config = dict(
    n_layer=15,
    rope_fraction=0.25,
    lr=0.00378,
    doc_mask=True,
)
Each number is 128 + 24 x the weight over its row's rms, rounded and kept within 0 to 255. Layers, rows and columns count from 0. The size above them is the row's rms in percent of the matrix's.

# layer 4 attention query, 128x128, rms 0.14, rows 0-24, columns 0-63
size [ 84 130 185 108  94 114 116 107 110  97 105 104 108 108 101  88 106 109 109 104 105 126 105  98 110]
[[162 134  85  91 116 124 126 101 111 142 152 152 114 120  97 129 117 110 112 112 141  83 112 133 137 111 145 142 101 117 168 107 159  88 101 127 193 120 113 130 134 145  91 112 112 113 158 158 125 160 122 139 119 108 160 152 131 123 129 109 117  94 168 130]
 [113 103 107  99 140 145 120 109 105 153 150 124 159 156 105 123 118 113 125 160 141 118  91 141 142 162 100 150 122 158 109 133 121 126 121 135 143 125 122 154  87 113 129 110  95 114 117 175 121 142 107 112  61 104 150 124 116 123 164 106 113  73  97 129]
 [106 110 123 131 160 153 147 100  70 119 166 104 132 139 113 153 169 166 108 159 128 104 125 153 127 136 151 123 139 111 102 102 120 157  93  85 108 147 101 171 124 128 119  81 133 124  95 131 162 137 136  64 115 149 147 133 126 159 109 145 115  89 126 112]
 [126 144 120 152 123 151 162 122  87 136 109 135 138 120 115  95 129 154  95 172  92 165 138 147 118 156 170 162 143 152 126 131 171 155 155 114  99 109 120 125 135 151 130 137 128 123 111 137 116  84 161 124 166 176  87  96 138 166 147 128 122  98  73 121]
 [112  92  88 103 107 136 118  85 141 142 135 147 132 136 120 149 121 110 110 110 149 104 115 135 139 138 142 139  99 117 151 156 114 125 143 107 122 156 133 136  63 116  96 125 133 135 110 112  92 163 149 130 109  88 117 113 100 106  98  60 126 121 133  91]
 [124 145 129 125 109 146  88 110 209 117 123 153 117 116 120 101  84 115 154 100  92 163 130 136 181 125 150 111 124  96 188 128  97 103 150 174 140  90 136 112 103 110 141 145 137 135 179  96 116 144 113 137 154  97 129 154 133 123 140 121 143 164 141 114]
 [147 147 129 113 113 113 103 114 160 148 125 131 160 138 130  96  65 105 146 114 130 125  73 103 123 138 103 147 146 137 149 161 124 100 164 170 141 116 185 136  84 128 138 159 115 116 119 172 129 164  90 155 118 127 135 102 136 115 183 105 106  63 125 148]
 [150 121 134 113 117 154 166 131  57 150 116 126 120 127 169 132 115 147 145 114  85 131 149  87  87 100 137  67 116 139 118 146 112 168  87 116 155 125 104 108 164 123 159 124 136 152 127 118 136 133 141 127 174 125 144 135 147 151 149 149 122 117 125 114]
 [100 123 117 158 132 104 118 125 136 162 114 129 177 132 157 131 135 145 123 106 124 161 136  90  88 120 139 155 109 134 135 165 152 119 112 113 156 120 138 106 143  77  87 127 136 118  93 184 112 149 136 128 117  99 140 121 142  63 119 111 139 135 118 111]
 [139 150 161 123 155 122 178 120 144 178 148 132 127 130 167 102 109 143 129 127 140 105 162 126 104 157  99 176 159 160 169 146 106 123 131 133 117 135 149 131 125 114 170 128 106 131 116 163 128 114 162 136 114 147  87 159 107 160 116 145  99 139 131  90]
 [145 148 143 151 146 192 129 120 139 149 137  94 146 107 111  86 126 145 134 145 120 135 150 148 159  85 145 124 100 124 148 117 105 142 138 132 127 121 146 146 110 111 150 132 143  91  82 112 112  89  92 145 149 192 150 126 128 166  78  97 125 120 161 191]
 [131 136 100 121 107 116 121 112 118 108 121 139 139 164 140 141 117 133 132 144 133 153 101 132 103 173 119  78 160  98  87 153 148 124 118 156 131 151 143 107 115 125  65 118 125 155 124 133 139 124 193 113 143 127 133 169 128 111 152 161 155 113 122  97]
 [121 112 122 150 117 150 106 108 106 111 117 120 187 120 178 146 139 173 141 154  87 112 138 112 128 160 108  58 142 117  99 127 101 120 103 113  97 137  97 122 122 115  73 129 162 149 174 105 138 112 122 114 135 128 154 147 117 108 121 145 139 109 132  72]
 [137 109  86 109 126 164 131  89 163 117 126 140 142 144 135  77 105 166 107 103  80 153  87 161 159 148 102  94 120 119 121 119 111 134 153 120 133  81 116 136 147 116 121 132 141 153 148 106 108 130 128 110 146 136 109 158  85 141 113 162 137 122 140  96]
 [115  83  98 115 139  94 147  86 131  98 134 104  93  96  94 141 117 133 110 116 164 128 117 141 141 131 175 146 136 105 124  93 145 147 102 121 117 145  88 123 128 153 154 131 157 128 121 126 146 124 109 101 107 108 120 116 178 142 150 150 128 146 115 117]
 [136 123 105 108 146 172 158 109  74 146 110 122 137 170  97 140 117 146 143 183 108  99 127 125 152 107  97  90 129 102 102 118  64 143  99 157  91 101 101 129 119 146 128 136 121 154 129 118 118 141 136 121  93 122 121 103 128  97 150 135 104 149 119 151]
 [112 125 115 154 144 122 188 127  58 107 120  93 103 116 122 142 126 120 137 144 147 116 141  87  93 135 136 128 156  90 119 116 160 149  69 126  90 158 111 128 168 171 155 139 115 124 123 129 104 127 135 152 146 128 131 117 159 157 133 118 129 121 136 171]
 [123 154 135  98  89 126 113 122 122 112 135 171 130 153 106 142 115 109 132 134 190 125 112 148 123 164 118 105 137 113 140 122 148 107 151 106 147 140 153 131  87  94  85 128 151 133 153 145 126 131 164 131 108 103 140 122  71 134 102 135 173  90 112  83]
 [110 161 116 136 177  64 134 138 156 156 128 150 111 171 138  93 135 125 160 114  99 104 107 140 129 176 104 192 132 171 134 182 145 117 142 144 121 133 148  86 132 118 117 135  82 135 140 107 127 100 158 125 128 148 104 166 142 110 109 117 134 147  73 126]
 [129 125 147 190 128 133 109 143  97 181 131  94 146 133 129 150 130 145 132 162 105 127 166  78 126 139 154 121 146 137 113 107 143 143 115 155 126 141 139 139 127 112  96 132 145  98 123  86 165  88 187 136  94 135  93 141 140 116 133 193  94 150 155 113]
 [147 115 145 114 120 126 171 109 140 106 123  94 101 103 129 101 133  92 145 103 149 121 162 152 167 128 124 137 116 120 127 167 120 132  57  44  94 110 143 138 117 134 111 123 139 127 171 158 111  94 113 136 135 110 133  91  88 133 135 163 162 117 153 107]
 [180 134 130 124 133 141 111 153 148 111 148 132 155 127 129 145 152 144 155 141  67 105 104 132 123 124 125  94 111 119 118 135  95 121 120 136 120 120 120 109 123 156 145 142 137 118 102 164  92 143 114 120 132 139 131  88 108 177 196 121 116 164 148 162]
 [133 130 119 132 151 140 148 120 142  94 143 112  80 130 128  94 131  80 125 114 154  81 101 143 164 105 141 166 115 128 117 111 143 116 116 139 107 113 126 105 127 151 197 129 110 100 138  94 106 132 101 150 105 145 127 123 135 143 130 116 140 153 138 177]
 [148 114 146 102 150 114 174 129 124 157 121 148 103 131 140  99 155  85 135 104 157 103 134 182 135 124 130 160 140 128 135 118 128 121 115 130 141  92 135  88 119 107 145 131 102 146 122 124 124 109  92 138  80 118 172  92 105 109  88  67 110 135 139 170]
 [199 148 129 136 135 144 191 130 147 142 124 154 104 124 173  94 168 106 122 119  84 142 137 122 157 153 135 118 110 127 106  99 131 129 140  99 156  82 124 112 140 104 115 125 142 156 137  97 106 118 138 127 129 161 141 115 110 156 136 121 128 112 137 156]]
# layer 4 attention key, 128x128, rms 0.129, rows 0-23, columns 0-63
size [ 84  98 114 107 102 141 152 113 110 100 111 107 109 111 100  89 111 114 115 102 112 130 109 102]
[[138 120  95 114 105 125 176 165 140 119 122 162 145 140 173 167 164 150  96 182 159 146 120 161 121 152 117 125  97 120 164 137 137 111 129 150 119 143 120 150 117  97 175 147 137 138 117 131 114  61 159 130 126 111 112  90  80 156 116  97  79 128 133 135]
 [135 146 127 122 128 139 112 118 180 160 149 123  95 122 144  87  91 151 167 122 129 150 103  98 115 151 138  58 144 101 134 152 148 110 160 105 130 128 106 128  93 145 126 118 148 111 139 126 138 117 128 120 112  85 155  96 129 133 124 101 131  74 101 147]
 [136 163 138  99 155 149 128 132 123 105 206 147 131  98 137 141 118  81 116 122 118 150 126 138 135 120 111 126 110 123 145 165 126  94 157 121 148  93 156 146 122 137 107 102 124 111 134 150 106 127 107  46  84 116 153 102 108 120 139 107 129 111 164 130]
 [117 160 193 192 119 153 131 120 162 102 137 104 164 151 108 164 158 102  84 133 148 150 167 143 136 127 151  82 128 123 132 118 118  94 153 133  97  99 115 133 126 114 106 136 163 115 114 109 184 118 140 162 142 142 172  89 135 155 121 148 124 104 122  73]
 [135 127 127 125 157 122 101 109 139 151 130 103  99 171 123  93 143 103 158 108  69  91 115  78  94 128 104  86 175 120 166 133 128 120 118 158 135 119 135 133 133 128 122 105 109 107 107 147 162 142 121 120 119 125 156 176 156 158 141 158 120  97 112 128]
 [139 128 149 131 103 133 178 134  66  91 111 104 167  93 153 132 143 159 103 139 145 113 153 148 118 133 104 145  90 176  94 128 122 138 103 113 145 100 143 130 137 141 117 150 136 145 130 180 133 127 144 144 133 142 129 123  99 117 117 130 106 143 144 141]
 [120 112 117 166 105 127 141 137  88 130  70 124 154 148 139 109 129 154 134 127 137 127 143 130 105 125 113 164 121 168 100 129 138 153  89 147 114 129 161 107 150 121 128 171 113 160 123 122 144 141 122 168 201 132  98 158 147 110 153 140 124 160 125 125]
 [129 129 147  73 112 109  99 123 121 119 147  97 123  83  99  85 121 128 122 139  97 203 118 170  92 151  82 119 120 156 118 151 140  97  89 121 150 106 152 126 112 135 118 102 140 109 130 137 129 119 102  91 111 145 147  93 114 146 166 166 129 107 146 105]
 [132 134 145 130 110 163 152  90 148 118 131 129 119 154 153 144 133 173 122 179 124 107 146 156 102 139 156  93 171 144 135  91 155 150 130 126  77 125  94 120 150 106 169 123 155 111 111 119 142 114  87 126  74 130 126 123 131  78 102 131 144 126 112  98]
 [136 120  94 144  87  78 111 142 145 159 122 104  86 168 122 126 125 111 124  87 155 146 164 157 120  99 151 110 189 138 138 198 129 110 126 113 124 143 132 128 118 126 129 136 141  87 153 117 163 116 114 143 179 134 153 123 132 140 119 117 138 160 108 121]
 [132 110 135  92 114  83 119 111 115 105 108 104  91 149  97 112 127  79 147  75 140  95 139 124 104 124  83 143 124  94 149 171 108  80 124 133 138 152 179 124 145 119 158 155 114 135 158 139  73 173 135 133 107 121 128 121 128 111 145 114 151 144 145 130]
 [ 91 136 151 115  89 159  94 123 141 126 131 124 135  77 150 113 145 135 104 167  96 128 119 161 132 149 141 112 119 158 114 148 137 131 130 131 138 102  99 133 113 144 102 120 148 120 103 122 105 149 168 127 146 145  64 116 134 139  84 106 120 118 138 140]
 [139 136 136 102 125 158 123 133 111 124 128 126 165  88 139 127 151 139 116 173 130  97 152 131 112 147 135 129 136 130 128  81 127 132 139 125 139  86 116  94  82 146 119 146 139 133  95 170 123 160 130 110  97 129 143 103 128 111 128 132  99  66 138  93]
 [133 142 139 119 117 112 113 140 142 128 125 139 112 126 164 134 145 129 144 121 145  99 169  99 155 151 127 149 149  93 106 128 125 113 178 127 121 131 165 101 116 134 126 123 134 127 152 142  77 151  98 131 159 106 151 119 135  70 156 128 135 124 160 122]
 [171 147 134 163 139 111 136 124 137 107 115 178 102 175 127 190  95 144 138 114 124 145 155 111 155 129 108 128 108 149 140 101 135 127 169 163 161  95  98 130  99 118  89 158  98 137 123 138  94 139 116 139 166 110 185 158  75 102 120 125 101  97 110 123]
 [136 146 162 133 144 104 102 118 116 123 169 103 148 152 123 106 174 131 165 155 118 131 144 159  90 145  90 156 163  82 109 114 125 115 118  78 120 138 103 102 104 140 154 132 148 127  74 140 155 102 123  97 129 133 169 117 164 136 103 182 142  82 145 122]
 [119 153 137 130 120  93 110 121 108 124 148 105 109 153 125 125 184 141 127 142  99 152 150 157  82 110 102 102 142 141 149 159 167  93 122 133 141 144 101 133 120 143 118  92 165 128 127 145 128 115 163 107 133 171 129  96 132 173 152 148 144 156  99 103]
 [109 147 114 110 136 194 111 123 143 173 103 119 116  62 104 109 143 119 135 146  77  72 135 134 189 154 119 147 139 184  93 152 132 161  97 133 111 132 152 119 114 148 144 137 142 133  95 126 125 129 126 152 121 159  77 107 165 128 125  89 119 104 140 145]
 [129 124 132 177 140  91 121 111 155 134 121 146 105 175 163 135 147 136  99 117 175  87 152 152 106 109 173 118 146 126 160 159 127 129 158 120  65 141  88 124 125 108 116  93 147 119 138  94 161 132 147 124 141 116 162 149 159 151 115 144  89 142  96 121]
 [110 146 121 106 121 143 116 134 135  94 123 137 123 119 124 128 158 134 126 175 131 124 115 118  57 123 143 118 162 144  68 129 129 127  81 137 121 144  69 123 167 118 142 135 134 147 134 130 156 125 155 116 123 112 128  93 152 160 128 145 121 129 113  98]
 [133 170 135 107 138 149 149 101 111 152 115 150 127 119 105 114 135 121 157 128 107 173 111 117 119  95 121 123 126 133 146  81 118 166 117 159 151  87 134 128  73 142 143 148 125  94 159 110 100 159  84 150 112 131 134 132 141  94 164  92 120 110 139 135]
 [124  59  54 127  98 102 120 152 116 143 110 142 163 122 170 161 108 110 149  98 122 123 122 137 133 113 103 137 125 129 133  87 141 126 110 123 145 122 132 143  93 107 115 125 122 146 133 128 105  83 133 111 118  81 127 129  79  91 111 138 160 117 176 164]
 [107 135 106 148 155  57 108 123 144 163 103 139 117 202 137 120 129 109 148  86 138 105 117 148 125  95  96 133 148 114 114 154 120  97 164 159 146 159 144 134 133 142 134 140 103 149 135 138  94 137 129 155 151 114 143 143 142 101 158 120 148 173 129 139]
 [137 119 177 122 154 101 129  96 136  99 132 152  88 163 126 101 114 145 132  90 156 129 113 122 115  77 122 190  93  79 185 110 129 144 162 117 159 125 116 113 105 142 106 114 128 122 129  80 143 137  99 117 148 115 129 139 137 108 141 140 148 171 111 141]]